Part of a small language model's weights: vocabulary 43992.
Each number is 128 + 24 x the weight over its row's rms, rounded and kept within 0 to 255. Layers, rows and columns count from 0. Numbers have three digits each. The size before them is the row's rms in percent of the matrix's.

# down: layer 6 MLP down (transposed), 2560x640, rms 0.019, rows 38-137, columns 0-63
# up: layer 6 MLP up, 2560x640, rms 0.0282, rows 39-138, columns 0-63
down38 095:157122151113104117142144131066122132109144137122087135122161141172180130099129103145170117130109157119112123130135204155122112134141080150109156091146160166111142159160082114136128149135164093
up39 103:153110108112110147085107113104149119165095111123133091132109112186145127144146132145157135152149113118136156170156107127123104118093116119094170169143153098070147105162164119119114148153128094
down39 108:136116117120126146133119115132133097134089113119109095144111120082130090155107132139108144131166130125152101148126140156101141126134125160150120100133113133160117158106117161139143160100130158
up40 095:117139134113120122165151141122110131183104096154118099087130167128114119107146139115094148124115133085104117132134098128119165136113118158092117128132148120138129115117138130130171111153138174
down40 102:101150132086143137117128111143111143143098138098140107130099089103149120129135122134090123162128106132157125174102104118132102174119156146090140162158151148091134110147157134111132145126128109
up41 102:096122161133123086112103099159181161129148086098066161131135131138141126163132130104100149122125141133149127079125132138131098107101117162194142111118151116113145102133094181142119095122137140
down41 100:170128111129142157165130147133076124162137194139219132107154147132154103120120108126172172102131171152165107174116166131093156194114113119075119159166123149112142145112122076122155092131126162
up42 098:134157129062124116128096114109144121108143150107126086158118141121083142160119154103143112096130123108117109127137145124097122108125167121118138166070141139166120100157119139158179108111168152
down42 093:132092111141135101114122154111072133128108123116164120087134152125130136119131154165155119145128138096132111093081128112153100151132147142131098097152085142136139123102141105151115145079113111
up43 102:175134119139113130131139122172127129075088142120154128112117161147128119159180115119122097166103158132176095081158113093112109145100139135167167106116078172152176116136107167104161136131084163
down43 100:065168138186148139125109152089137112125138097107125116165087145145111120098108145129109128144114049113134129094111122158135139095112127116142091164195125112118134143155149123120128126057127148
up44 090:129130136116116122111132108113128136125152131113139136137122153122160167126089096100111175126096101151104149138080124161116150100144090092112155179120104155102132139123119115098117143127129159
down44 089:142139117108169158150170111169112142145087149120153141181092125132096105129120193118145094136131103084122136107156088126126138094141143132137075096126119098105121121153157139140141143143106116
up45 095:058115098154114112122127132140127136078157141122071080100147119133123140106092139157082134133102161139106096158130151103157128144140148113162158147145118134115125177127121080147128110148070128
down45 088:218099174109156137142155153113133120123095149124152117143130142112110130154129092164148107117160113132115152117160096099125151106101125135097130131086148118121160107145151132116119139094142131
up46 097:103109137106131083144102097104138139142115120108077152157157108085102155131106144156148108119144109103139130106071127128134162068155125125162143157136091114152130127107116152158115129146110117
down46 101:138140110083095121118119134173088124117144088090154115122151104121145127150143104094130150132130146143128105135142126111140084119122115118129111159149148114109135118134135142127182146150159111
up47 100:168116123159176143143126096140132136143146098128149153113152143132143134181120145132105135136141115150119126118149121115108131117138115119140106103129131135160082076151111124089123123119080101
down47 095:090161161090082142137121188154186124098115119163114119144168112153099060103139128105140146087133123093110152120130108118168135125123115129120131238117120134128119132124129148129127106188154091
up48 102:134189126109158121136132099095131113131145142122128104141091135139116108149123073111158116126117153122128138088168158158134120111135154147167089155119123150123097155135111133108133158112118128
down48 102:130086078168155137146120117135163134108153187161156115102148154095137104118131169157147132113112109140136139117109098099085144115122103106139165111118154136165147139117145152122123087149126084
up49 109:134141135095144109089099119133114106136122100116096156106091149152142157106122134120108133127134051140144124153134137133106096139075108146115105143085163144108137121107158083103091161104133202
down49 104:141130130144110121133148120154162131124140109137149084097161151151172137100139109114178131165116125112105104141086134134077117116122130132110147129133118132129129085133145126079137095126159086
up50 092:103127157139179132167145125099132139140164119116138074075105106091129154105090118125118111140130068098097141146092125130110145132126114124111120107142161138120127136123140120117102130113110115
down50 096:145128074127134123134100159169122097114085123151138116128125105142124127154112142118213122085132123127097121095130129101169148119122114110145152137119107148142129154134120112144117159137114102
up51 113:122119109159113133144140140076155137128170166098129089141117137123157109122131090115116149154170159109125109169139160145148107080124152115167132160122119099108124104109120144113140116101109125
down51 114:126122145134135121133141112139138129126117153130142132122142115109139154120113179157156117132108094110124139107108096169115115137124127141126099135131185106148161160123059127165129107134133164
up52 111:096126152119097125118129157110140149151110103118148065079101110155173089124138130139135128153119084113112122102142183121109085146088167095122170157132165138131081122125144132135120138118100142
down52 117:125120150133072098124122141160126151124137139137137125101119097143156179161117132102121089130166111150153092131149149141163112152128142121139113127117135112142153166138104138145159155105160140
up53 092:115133155122139101132142144163154116103147100165168105128129060114137147133142165133183093139149152159103079103177132162137123108141149117131143155095089103129127126146096122193118129121170120
down53 069:120120128139151143124126123060101111141101139098119136087107209123152126135144116162076160135129093108148137153097185101104119115077124132135109121149145109116115100092129121076126146155115129
up54 096:123102134126125108167080119113167135111120160107156128139124125123127173122149158165141145192113108097124162124118131154143135145149148080131165153078154118113140136097156118077122145151092139
down54 092:133137158129176097088129105174129084130149137168157082136122112140124115144141156083116116092127146107151167115164113147125135127164162129095140127155162092118128125152117132153133140155161129
up55 104:108146150133122153135151144177136145100089111083105120086156140154160148146134140101122110157143098131122140113143084119137133124129118136153132148131158087121143154126143090147101119167140089
down55 098:137127125155112093136138072119096102130142180214114132133136156133132066119103108183144164147150128130136122172078156127114129128114149104110152103102146165116101119125149116126154116142086157
up56 100:125142143158118163125134126098118152117131165124128095108145145144087117170084097131155145083126133147130143131130123099158158109095143127120165129112125169098181157124133110124097098108110112
down56 083:112108096140141131131109122142149127121107096128147157134113139128138125121139151138076128134132157114119149128136138127123078171109102115138104120139164045168067079131137158124156142138117155
up57 094:134164143157182126127144122090118127086115119108156152135152137117137156085169093119115152136139100110068160128086188109118105121075114092146106156151138123147108130144101143094115115114113157
down57 082:111157137127164187119121147174151118149105125150139159124111135140128138177081155126153122130146126139163143138154086148126106080158119151072146145089131121138143145125161091140124117122139108
up58 112:109115102118115122131147098168094161160125095107109102086142127135111122169144112147142125139115100104148150136141152134107120098127121138097102108051120112169109125117092131122139102144084131
down58 112:136113143150098149129121137119149178101130157154097111123067116130130103176121129124078126137128081129092122118107109152140113158118121149123160107142150115121135124164102145169164123136164106
up59 102:100094129149094129123130140150160171137120123127129105086099156162137128155074125115168113134102100159159114109152124129146081128066164147116118174115111164117158117135073093123131153128136173
down59 120:114154133134086137139105171177155144133141139137096114105112123112113069127120141167084131133114147149130104181115165104138136151154175116122104119129137113158106115132136147161175122109105160
up60 111:152148083129127135151113169137143136150142115120104141103126157127165101147120115131096135161153107150088112130130143104122073097135179101139121103133137090125123095121122112152138121137074126
down60 110:171117203096113166144154172124098139128118090147163131077107121117118071128123112118181137161120132115133125133095091133171172157106092144111121129127077092093148134122116118129099135118153135
up61 092:146128139132124143123147089125110120114156170119180130124157132128131125109141086165128143097155137112132116121146107117143171094146101111152142137133110119127145126094170087084145151106124154
down61 088:091117140130171136155109151114181072105066127147128111130098092111117119145142127117159099182121143139080141130116123179117126108109154118080151110149110086143133132128144107157151080159135137
up62 103:101098146100158161129081127108144165136103162133103120150091121134090112139147126106098144137139120147159109144149111101100134116079156154153141144110132075117114152199147124152157142144122096
down62 100:129127119189132100123167084143108116159088104105155147096165124156120128142088122130155106149156142143107120115066108124135114152119086112144117132150127128121122129092106102113087106130142140
up63 105:107139131109083146126128129104131130136114168175119109102152147127127106139157092130161100123086116153124168102120145107106156144089110096163162112084119141150105141115127113107132137164165136
down63 097:140130145140165170084110122144140127131177093101127124127128116096145178103134120161097144143169176129133112129150156162149124120154064143138138123154159158122149076137134162117133114147102098
up64 100:090086127128117077118120127115086143124109135136143109140108124178148097141132109095130132106082110143117133131153123107126153098142143131179155143126130105114113154107144136156114129190160144
down64 111:160118145154115153098130109144168112116144112131125133117142125123114107141137159086114134132132127179121118137147135134141102150148091174140139065125117090125074151138121147146145092147125122
up65 123:139123120126128084141134130129140150124104085147131095067138157152140120118178145126092125141095113104153140109131148130110146123098116133126130112118143130151131122127166145128131105166083133
down65 145:126158055096160091098108140168134122140121158137142100119118135147114144088119137126142097101167157117094116126143135130101126140155096145137165154144167170129120128118149150129142141141123111
up66 101:098088132108152129141134113127144127098099162128105118127134120146126171137151109164124123088152107076129099129103129174165168174139124094152127089128108139126131151128146130103095128128106131
down66 101:137128135135095135144147149150140098153195122118117122152144168116141111116102096151115118152134128164130114121184173140129134083127127149141175151127124126104156166111122123151156144133162118
up67 095:109133141170140125135132116080099169129136099119112112107119112117134083091120141148150178144122136129089161077148139114141119098159127147166179092130119126152112131100097145162148128147114168
down67 094:122164124158126119117126139125199126157131113198149124132154125126131133108106105154111136135183132111119122180133123147084152109120130109141134112133138132106149155125161134109155124079140133
up68 090:140133142138170140137066073144127104111146094103114130124117154143166154103108098142159121095141122158145123140088097128123125138109121110123155115139153127110113139117113167158094136100146112
down68 089:134139101110088106106142115090132114151099117145114186118086099104144074117154124142100136130139139131141105152151131127143126171176145120141062136152132163148128118145108118113151088117154089
up69 096:121106126165149150133134154130143144165112136195125098137143135156108122103180119158133112108123081103122122131100129138090139129162143162126154114134164106150105099117110124121141115107097109
down69 090:144140117099140142116141115117092141128144107079147138171113108154140131124125096157117152143112119154124120177157166103132107115101124138129137119134106146125168142095126118131122158183127126
up70 090:105133163164131087119137107142118132130135102070146096099138120108108152097112119099124140083182150111122099179074125149120129161130141114144150134145151129114174139124162127130127131178095126
down70 098:123107137117115149090138180152143099114143138135090119161144129119138122172114130145135115135090103119163138120132139124132114106167142138130106127115109121131099154133092145118090111114138139
up71 104:117119094143119147120139129126128159127148156116128143131142111118132115092132140154153134126139101136104093057153118101135090110158101139139109151146130134165123154155127138098200162158110096
down71 103:147128158155172141136140149131114138182171146148167105084132131114144126164137104132116128094125139109133134179123095139105146102151131119113127111106153161079166142136132091115147140099122164
up72 105:110131141113143162120105076093126127114120131123151103149054149140114095084142159133148098139108071128147100136144125082113138104149128149142160097088086147069141142140173174123125115098109102
down72 112:099127140120120147148125131158090124118122085074137119158182121143102155152164107149097147146144108077097108085117103129140137140106095099111111145136140106133131120169091140093121120126136122
up73 099:113102132112094122135067153137149095099146113150109104146154139129128154148138137108169158113107143109153134099079136122106108142123091160108138127063186121100078111135106114112092109113122154
down73 087:136142130123143157086148140114123113144120124094104098106110136095142143113113116121130099163163107154151135145153156175089131118130145134123117147195087179179161121113125160106125126136171098
up74 100:127156120118166182091121110156102135123153159122119121123107120104127136138139107155170128107146095107130151126129107112109149119107147142095134097182103155114140148173151141126108147104118088
down74 106:124072121130114106112201146134084138179118108112200112125157145125151087187119109075117137119127133093131124131129132160101124147151123130119151142121081094151075145120131120119152173110158084
up75 095:099129111129153137155169137116141129114121136126125119132110115166142108136125161156106106107102097088098132099136088137109124155115154123167147095156117114146135156137107108112149107158149186
down75 102:130102113130105119141133112182160127123082148142112151135170116138128141176158121104100106122104146135133093130141125148132089185116101147105136155072156117129116117117121107125160127143100144
up76 102:138142122136127171115123100139146138088137111156138121091094160151121138135104127146115127150107116146177140116141166113142097131130128107171153091160121107157097151099172138130130129117105121
down76 098:121146120126143114110085133130136155136118129083151106144154064102132167139149112105170123109133099128132122116151072153124165136101114113139109142103138145112128133162132138107140134121133125
up77 103:124161197103140160130097126107138163130126126145087153127140171126124133129128117124164116137118103134093142092121118151137072102130106128141132074120116143144108109112147144126118130114093150
down77 099:135137102129139124102147125150112110127121127099131117082187135141163101158138122121132140162146142171137116124135156141063189110135136113119122103145119100123123158153089123137162189138107117
up78 092:112097127108160093079122123147093155167150153092124083095143153149138081131110103125089132125107145123126096168119119152122134129107153110137114124119171150130156106113153135122182116158117129
down78 092:174119161112118185188158135169155111136129104145152146140142110098142138129132110142142151111140129132108113121132117121156114155166108129064129149110117117142122149149100136104127146090157133
up79 103:159119120162112139113107120092151117128156123113125122093133124155131144083149089106176122127155073131136158141141103132117127121116169133142131113166119150118113146117119111146160130147096111
down79 108:146133103115099101154121125140074121100134140093083142134142107124132142144148153125088154133123118118136105172130146156157125153121084129170110110142112094146118136154124122139135158164167109
up80 101:113153159075135116121143121148125141110160114148127128111147131117125156115096150109108117105145143096128081127128160135119117112131147156115106149109138166095126126087147095139147089144126141
down80 102:151124095111140126086105099140104142116120148095132138086156113098151110148130106152143130126154082120160145171146093139108064117163149126139148093166053139143154150101090154133099129169143116
up81 092:167154102141118153138156082099115150146108145135127164115162112114140124121093112180108136128154074138116157093074110103112152079147115105141124097138145096117113157115128171085113156121117157
down81 088:161134153143116125121143161146182120116112131113138113123109142134120104144104086109133109159075169097100095160179138098117124170102138124148119173114100129111134120155088156161157137087119090
up82 092:063127123121137162129143090166194103107064112131124134138129145113109149157154116147111112130110122113136168114101129125103135107151115123116085161127111106070157115117176122098128155115140142
down82 096:146154115092117155120133144175166136120162106119119127172116115150105117109102142122120091100149112141118102149139094108149144116179083129123127143120131151114084151126149141147155162081169149
up83 108:121151102156106157147137082147150123105132126144095106107162115175128123118171143116135140165043139125140194141124131129158102116140127116121125108119108129145140105127127089108133078140147108
down83 100:164112184144097093096135129098127123121125151173135162201124138121135157111124159146126142081173111134153127127136100085138092121107140142106103175109122148069133147119151111151148128170114163
up84 092:162145129126121107143121151103093123096139173143121101101122137154072121109091110093087116164118122132133115155187146144143149094082151133094136154093104139117106145154150094132107105160107114
down84 094:104114126133079154117107157132140109161122131113153146101142115053154133127125157148131124094111129127113108120105141062097114113156118097108135144138115126098154115097135140140156100152148154
up85 092:139126105111129116121127083102127139099100105098108146098119155163110154111182138196165140114120149145170134132122134140131117112139120125152132115090146160108121154151131114122133150121146157
down85 091:114134177112117109088142108142157059145152134157165097101129135092130115156073157074131106113110118107104129115111097113131162171102146110131099156155111127175123135103118164142139157133153082
up86 104:142122094128101139124109162117121127147149149132145137128088158135145113122108106129143134118149155118100163122114100111127094148119155105145149066168138090122097100151131172172123108142151111
down86 102:115097151122137143128098105106136128109123153135136103127143123172116144126107078125130138159140097121145096168120160104147140154097107125148127146130119117093163164130112085132167155124120150
up87 098:153160109141122147156136119138148152105147121138164137137108127116155179118145122181150170134096134084127157094134080117082143100123165132147115136112127155124099128097127121117154119132116095
down87 095:095160148119150129115135146110171103093125164185159128122101145143111111137133105142154077170162141123132107149159141114161142118098118132094105129148127083104145141122170113187148122133142134
up88 097:114102135106109102110115125125152148095092162093163122142091164137151168107142105130123127101123106138155065152161105112088107119123102182097126143151107109094141165119124105123174152127167121
down88 095:105155128137132107159142110140160124157110161153111134127123113121098111136082131148125112151122125098149170095110131113155118089138128099124142102087154130135146087117176124144100103147106137
up89 099:175155136147105124152075128121156144103123150139140098140127121170131134126157119140138098152142112151151129159073119139163116140111176096126177131115128131165093188110108152150109096117117084
down89 096:143118141129115126134124158130139143132141117126134130146148095088148115172098131093115128108116158167120133086168135103094118099155153111129142171117102107151109076158098158139147126143099122
up90 099:110127135114153124111151118159134140144107106150165158092119141136137102134180144106091099134056121104160140154134154118078134124128105162138108096129105113119152120128161124128126102138150139
down90 097:132121138139136109114126122135151093114109140130145128150143092109118130135133139083128064103157151111133132113161109143158117139146149080094122112134141153117114127133109131169155149105148137
up91 101:119146103120121129164134137091139141126138112145103095089083121092152111111138143153097100121107117141137105106113105155140068106113088113117147109172107081134164158100137143120135133136177145
down91 108:162134160092151140097177128132154181154134133150119106129146104138111149132082100115140162176144117154159140149161122138132132124110158169118154139131144160124131138120118145104111112091094134
up92 098:157186175133123123147111166093159177108106133091123118104151121103130133107109128126148150083155122130119086160128145145157149123109140128159095113138161170073122132120144130124150116130112132
down92 102:143134116127101147115133122143117137119154141175169120138108139120111092144146138099143078136129108112132117117096105123112140148147175098128123131131075120156131122119087074143093145104181126
up93 098:131112105122137130131101098162127132153124173139129115102155162107141142147158111131187165116124122115158167135092119129105131131149135143141153164124135109131154106108133151126101123105129131
down93 099:127119136104107139110117100115139172094156094101096140154095115138139141109137149110135082133167103102116106085144100168098129092110117128162139101170109123107127159131100154119115144121193141
up94 105:093137166114177122119089144127124126095112149104105135113071135102126140151115124167159140089134112144148144124133125130112121078186109137126118128085109119169129103154131137089087116139102123
down94 088:092139108157095124130135114136082136165137119157092112125166146143127120130108128158088095161135126151123118134078143142133135141117156101147146117162122089107092149152140173146147086138112116
up95 099:072161145132133076146125163104136118133163091086119120109134125165150138142122125118101109168134158121129120127136068130118121121141122124123098136120150116114129135126136135095158138161180153
down95 098:138145122123183126156148115091121117117080159123136140161135118127159130155152138134121111104119092099143142160134157111109122128117127146115127104110146127107138127165093140132149124154111147
up96 103:146094180144122121159108155150150167130078145105104141099108152133131123154171123115155094159124122095182151077142136070110115146119118112110108101132090065138111133142105156137129084182142104
down96 095:086154123135126126158126117108112097109128125128101094122143105125095120086136145108123129134123119113090133115102154150101119092120090143139161161160129164133169138060184088104119099121131163
up97 098:112128111123135154160102143084116137078140170139129150098148123078105106139079111137162142137146156107142085155079120148147133130129146149103136163096142104119144143131180116129134129112105144
down97 107:137113139146134129096175080144163099162128113137111097152175079198167119149145142123168164158103084111135125131164125133089094117119145112105181086193110144114153118141103145148093112113138106
up98 100:140127113180155126082144132128112141099148117105123153144140161167143139080113132154128125189121113102129147164103102123145145147127159143147142123126110143141166156097124108120080127129132124
down98 096:090116123110169142138140088153068099111153176155115110096149118087132108193128103099139144068128102152112139142145126118107140132120116119119162137163130102155104130127138133136135169135121088
up99 090:083146122144118118106105156119139129079167142153154114133128108103110156145119112154122121154108124144123085087147103133116123143137157139104096116099129133115113106114102155165118145105133108
down99 081:188136165103145162114131122130102156145100102149109150099112133155173114130101144111141169115141081147136130139101126128091121100129155122143151156138088108131141093127116105105117094121118151
up100 097:086151178144174107184080098109146111105113130150113098100136133125103150116147148155110150125154148122106115135114104169156140124145099139140140119137154141132135144088122122095115152148092192
down100 099:148145117127134137075182140130122102157167134111112132133149139140136112173102117111114116125072122125120154136158191080170113092142145147144137105112094076128119132120126121174107083118119106
up101 097:153097116193115134120120144088147120096128163151135110114137100144140154127122106124147097134139133153131151142113151145147099128148139118133179145117171135151106130103124087136089134159103122
down101 099:112147106078152100126122116153130144149146102143106115125140153118135101125098123101110136141122077076128128169099145114062157135147149153131087098156105112108118141146110144078151112120126147
up102 094:114153148147135133171106127136113135124152126141147066113155089125125148067143119121129164132103104096137092126122179112160102115139149157137110170131136155143135117118115140113119135126124118
down102 090:101127111096160129093152132154086155126100152148110144118084111135113143150113159123119115118123107123146127078114121133103142104127124130115172118133113112120141101125134124159148114133136127
up103 098:089100100113117169146101087148156132139128120131126111126112116109145089122106120155133162115109114085162135115093147163138120108131130165110115112090117109152120119133107130110101145119094138
down103 090:119132150130131125130113151127116123127107142136119141093112121158135179142173086145152118114179170120112104158093144137148141118140121086139145150182119135127138156125160137163157178122144171
up104 118:108143140099185118135122141155164158120100150169108115163098141124147144179154154188129179039134110142145118148142141081111137097128068117172122137129097093117105104168117115128142165178089164
down104 112:142153143128115093114144124138151149106148153091142122124155118129108139131113108117142077143105143104140131112120126140154140153145168129124089114135173149125103155127112137084128109125130117
up105 097:144097173123133084154132117140114105130120113129162132108103129124125120134132122110139151138124128086103077129130125128128120149089115122092114122158124139100145096121152155161138152142142173
down105 100:114139113122085138118120156156101144127104155133120125086143168126106112163087135126111105092149094130105129126081115115095095168153160121165093118089083104132104154137107080133133129121134131
up106 092:136158133120153143090103131123103125128128163098134135135147135124125154132163111117132112158108121121117156089152161148145125108108096127116139138124138116131109168139138158103085099149110118
down106 088:117151156185108129157115147125139114170138164210090082099141133134112147133095121120140135111126097112084145108125109089115072118114119110147112126090122148109103124102089125118167100139115145
up107 106:083132148137129095137086144103115100148114120090100109064109142115133139138157134149086126139113119122121130142128148141118100156106134094110130131138114155099144135167121106128113099151125109
down107 106:154147127108106107152105080125169080123159131129130131142161105153124153130124170156138174132089126143133141188139129129116068103092105093158098075100178091190159123084134139138136102117129134
up108 108:126153106133113114158106091130091133147107126111080169138132141128127118137159120159165092104123086065175125117105156129135081131120130132154116141118147116118137121112140169116118147125117135
down108 121:167132118132098146111137155130141108124113182135111154155123127188109136138106110143138141112120210119136118148173129135142134160106168144094117148137117123136098181129154110124126122158126125
up109 100:144166114148211185144092122126115139118126117127132139063096125120173123169151108113129144173138066101124173129134124143122130146126127141143142112164146155108146123130153130153133166141123167
down109 105:123124110136137116129131140142078146114154138127195108140163061116151126128149125107110128136137127134125078159113105142135153162151124141121105111157107147117120146105119123149163167125130105
up110 096:144102145152122087132135159109124160110066151149164109114161133140130122143130092142150088137100113107131155106178146124131137124149112161143140105078072128109111112115100107166137118125123081
down110 101:089132125132114110118102096197128105135141151100106112156150113117094113102125112126145132104131127075151109140124128159126120154190157131112130141116141150127146149110129138103151109126125146
up111 098:142159106144110175109118120118121154149145132139090140153150104093146149136086125157145164118133107139122166144116124151128147125132129131106090143131158106103127185109096107066116137123131136
down111 092:162132163110158136129133096129107104096089089124172103140089123142130093181163110137102113173171133120105120106113143071051134134129107131133087130132117113118143126120086095135149196150118165
up112 098:118158113142095112135133083136110151137133135082145140118136119165114135114175098145150073136147114116158134162095157124164149155079103093109096092101169126135166139101163112128118117118129122
down112 097:134136135155161122093134157101120141118161117118154087108144146084157103085061169090137137090109127174116130101140123142129112115164120126137162106150118125119107145154094111156166172148130142
up113 095:144094148126199123107121127127120157166108143096116101138107097080140133120150157105183160161148140132110088099139118101127160133139134124148137110141086148110087158126129090153111144102149140
down113 087:108129123109127135115137149121101090108132108149117166106141149147113130158086128124108125099124122105148154129095137169146075110129115140099097165121149119102181093161141121118125118143109146
up114 095:133139127129090123100141145125143130151128146115138061078160149139138109143120098099125130150115135098100120107144126126118093135089137134106137137140098112118146127117100105122084120144154114
down114 088:108100106087111100156100134131143098135147133174141117122096130151115163114099109152121104134166139160123089174118179098134126146119108117138160161114174130123156142108113152113123115113092131
up115 102:118111185155156132145099163102123113146134121130155133128091134143119107149122112086118130156100113124142093080133108148113112132151125142138110144124109134122095139176121120086120148124131144
down115 107:148104124133137134130124073136135137122124132110116120082163091125112091133090098166104180118118115115134127128125134130137105118163127137114145087123129143141140121118084140133159134145125145
up116 087:125142145150155115144090115161141170127128121159160096094112102134097149122114142151172143127132077121115119110124115159118122107147137170121128092136085105116159182158097092146091094093147127
down116 068:135089142097125145123097137071136114123140124092133145128107169134152112096152133138055131167129152096139128131119200114156149126097130112142094137142136102111085140102143121110168162144131093
up117 101:148125122153158131120118134121181144126118137135146124092107120141128115132166148146085176136082139119123133098148159109122121096134131130150136117130096127166145111115116141101108172146096138
down117 098:129123106112115156177143138096152178105094195145146104139140132139095119139088108092180110066106124122136120078112091094123182121136099171154130128117126172126110144139110108117138147094125123
up118 099:102126156117095099171158102155101139091121144096166113103137155130135115131130140121159147103081132085154094136126120131121126110124176127139124135085145136134107132076147133113098120169122142
down118 104:090109115099105144105113180096153123142122095154099132107097103156165135144135123104111155124115102122130151121096105137080099119128143126115128118142122162145131127135104131160184153112116107
up119 095:135125147160128112173097073108126167116115105086118103129144139113089147118171121105076100161130115095168109140100104097108161149111107115082166096129121113128123112165124101108146162114138149
down119 104:112148102148178083090096142170154158104155149154152138130145111109090118147113179147146134126117131135150170125090130130128123115106148110152120137127145114121141148150122162139128129117127100
up120 100:127094128172163150098135127129128105106108103167119122046095151098127066156130080092082087092114105121169156130139103128137109130134128133119097116152166124157137115101170132130125142138099133
down120 091:152119147108127120139105105131130179168168155120143114135162108132157142129150116180142122148155113170088134138147132117140128138107140139118135112103144136111146132127127168142119121153129155
up121 101:135173091099113125118131120139149163111103117166064123162143099149151155149174151186096133147110095078177125135103089083126149086104122110132131092134153116121122126097102087103098109163075108
down121 100:094086151117113118160109134142156119096158140149096132122097114126165144151061087104134093099117136123118101122145167149145128172129140136125142149089128130137152109139102148122163107114144099
up122 102:127126155100159116139134118085132152125118117159130118131097135136126108091097102163167133128123120136080133137125114137109102111104102150145149107129140121138108183103178062149144153140099147
down122 103:159144152097147141116116135135194127089116121147138158158111123110121119163144129140168126117100114103143143096127155115123109113102146170120157126145123132159178089124085149149123129134146123
up123 110:163174096141122151110127166063110130089120127157134152154125119135142063145130143148199116158122134105110093058160153150132142131108124135149112103147152146116131136118125173119136110131088142
down123 104:076111133100139100112134077167138113138089151129146136135122126106118204168174111153103146138124119130122109168143142140092139169132115174131131146120113177165156149111168128107098145109137134
up124 100:088116152140106107140100108181138126126110155112161109119112119169162103139135113112139152122103130140146142121095111078138124083163088168147120143147128120121121134108124145137161163140114123
down124 112:177111150169163125057136165124104115175168136114119110100162089089107172159092087148134170120131092133142140133127139160130102118074124141131108124123113154139168090106136146096134106144140127
up125 090:104106116156132112110097131124094113143118130114061136100149135120110167123100117130128143122116118113147089124098147113108146122144150100136118140139126141138077145101164151069110093112130145
down125 087:137153122084146128151131133158149143130126095122143151161100096104130126120154136152149141133170091123140140094140117088170168126131130116080134148123149080144139152156086074137101092115122087
up126 099:117088116156127127139149100087145151164137130112093112096134170118136090135128148146111124144135157138116118104162112145103131095120140107102187102129130081121134117112108156089117085144096151
down126 100:141161167087127154053155141125135120151122101133144128126135121104131116132127089124118131123120117123110079129157133090119169111129117141117146118139129166117150147157095123128111137142144131
up127 100:085152157100128133190132117116122160106134133112132134162141165126124123086148127196128093120091112105167084114140113127125185100149150139093136154128116097093138130144133143165109083140117101
down127 101:150123126139133144090151117100115123108107096121139129106121122134114121169139077140117169141157129121136133126169123118154092119146098131137085126161107149131136111093122104102138165111156131
up128 094:110142136137120144110169125132160174169070127133143111101106139107062108093134140124114080142174136050140122096134149128132140123098158150121100126120122123144088134134122090112137127158154130
down128 102:139117103126093119098146130157138129143081134109106150180122141132136141136090133141158144107078140114134121114104137125093101108183091141138163099141115132137128146125110161144139132088128135
up129 102:094111116115112135128113160127094123110138162158126089109080108108132099148122148141116161133151147147118129123120107111106148171125149160085174117131098134138156108115161122105111156119102136
down129 094:151091146111133150122089116094160109130130088116111133117164143204150133135115114122198148130109117120111131113131093152072111099117104110132147090129149067132077150115090106161109106109117115
up130 092:133154103108140120157135128111131146149074114148120139146160114172100161136149120180167184121154109118161127143120099119098138089102105127144119107105112137121102110105111138103144151126118152
down130 088:166118130111132117126146109159096128139194118118134090127152114150143128145099109116154119109156148124107110134138169143134149214122152178122169087141152129118116108137103155141106094171111089
up131 105:126115134137101144116166125120058124113136170117140115082120150119127163135099121121126112130151153121113154119088081148116118121159133140086166181120175153117123137116120112148147102109152105
down131 102:150081133097156106111137113138147141100100107117159133151136126161150164116162118127119177160144107111123150100191172127141106132105119117176111105134124109122152131071103133111138128141127164
up132 106:127111138138137175126156068173134111121102117156143147114100124124146096127128125126124136152090112122148190087099106154136135104102096131115116138136139118131149109148107080167100113155131152
down132 108:102107089112098158119128152164157120118137145177091097130133116101108149078114147076114109089113130115167130145113109104168087088115133143152140110152137103150134107114136119117154106138139153
up133 112:124171134112155151131142136100107141133108142146097121082087136134127130090134141145101106142129126143145115121141137117151160087055156173137137131132141110138138101122155092160143138141074153
down133 129:134109121144122102169148113103117127124185131132112144117121118147115107071135188092093115153160112151130146104109143124177133091161109116134116155122130061130134080120146128115150153125142154
up134 099:099135116147157131081115049169138139104124127090147106097146159083107121127133097140144147116148118132133142104080115143128134117127123120131137117103135112116120121128109088070102120097143127
down134 104:133115113115139135150150121179130157100085133116143121182124095117120164143155134109102114117132154101145123146112136160122104116144137141121120102129171107139136120180152128147131145130119167
up135 096:110121129135149096143131109145107165118140094158163128096135151131133088178122099154108103156076130119114153095141128142107103164134130110129135122142147130144124135113125131165160109149097134
down135 094:105136112113103129140129122116082135156114159133088132110108112140121128107092129119115141144157120111126114120120137111161130127087110145142144168129127123133160136194149187109126106122138136
up136 095:133163164137103123096111135102108128100165137126167116119124162136160157118087088105158119138121147143114146089186108089143143096118135122094131121136157121114156131135126139158131113150135096
down136 093:152097128133124144119122117126163125145090137111114160133148136113128117124158105126130150116081130122152143142133109145056132130158124104117135136149132166094113114163114141116150147119130116
up137 103:124147126136164095107110134103159160076125138150116114117131129103091155147112136148136096095150141118155085132142101088130142127098129112153123104090160103081126146147146084113108151132125079
down137 093:089133155135133139162078168149098115146164078159154113165090165123149151092113116166134157110081153134101134107076125188103143120099114098160129149144151170167137109079105158154144109104120164
up138 095:160131114115114116154115131077126093128106090119071134102103133092110147089140143152143137123136113116118121104113129132142137117149092130165147105150159110142137120131147126138126098105148136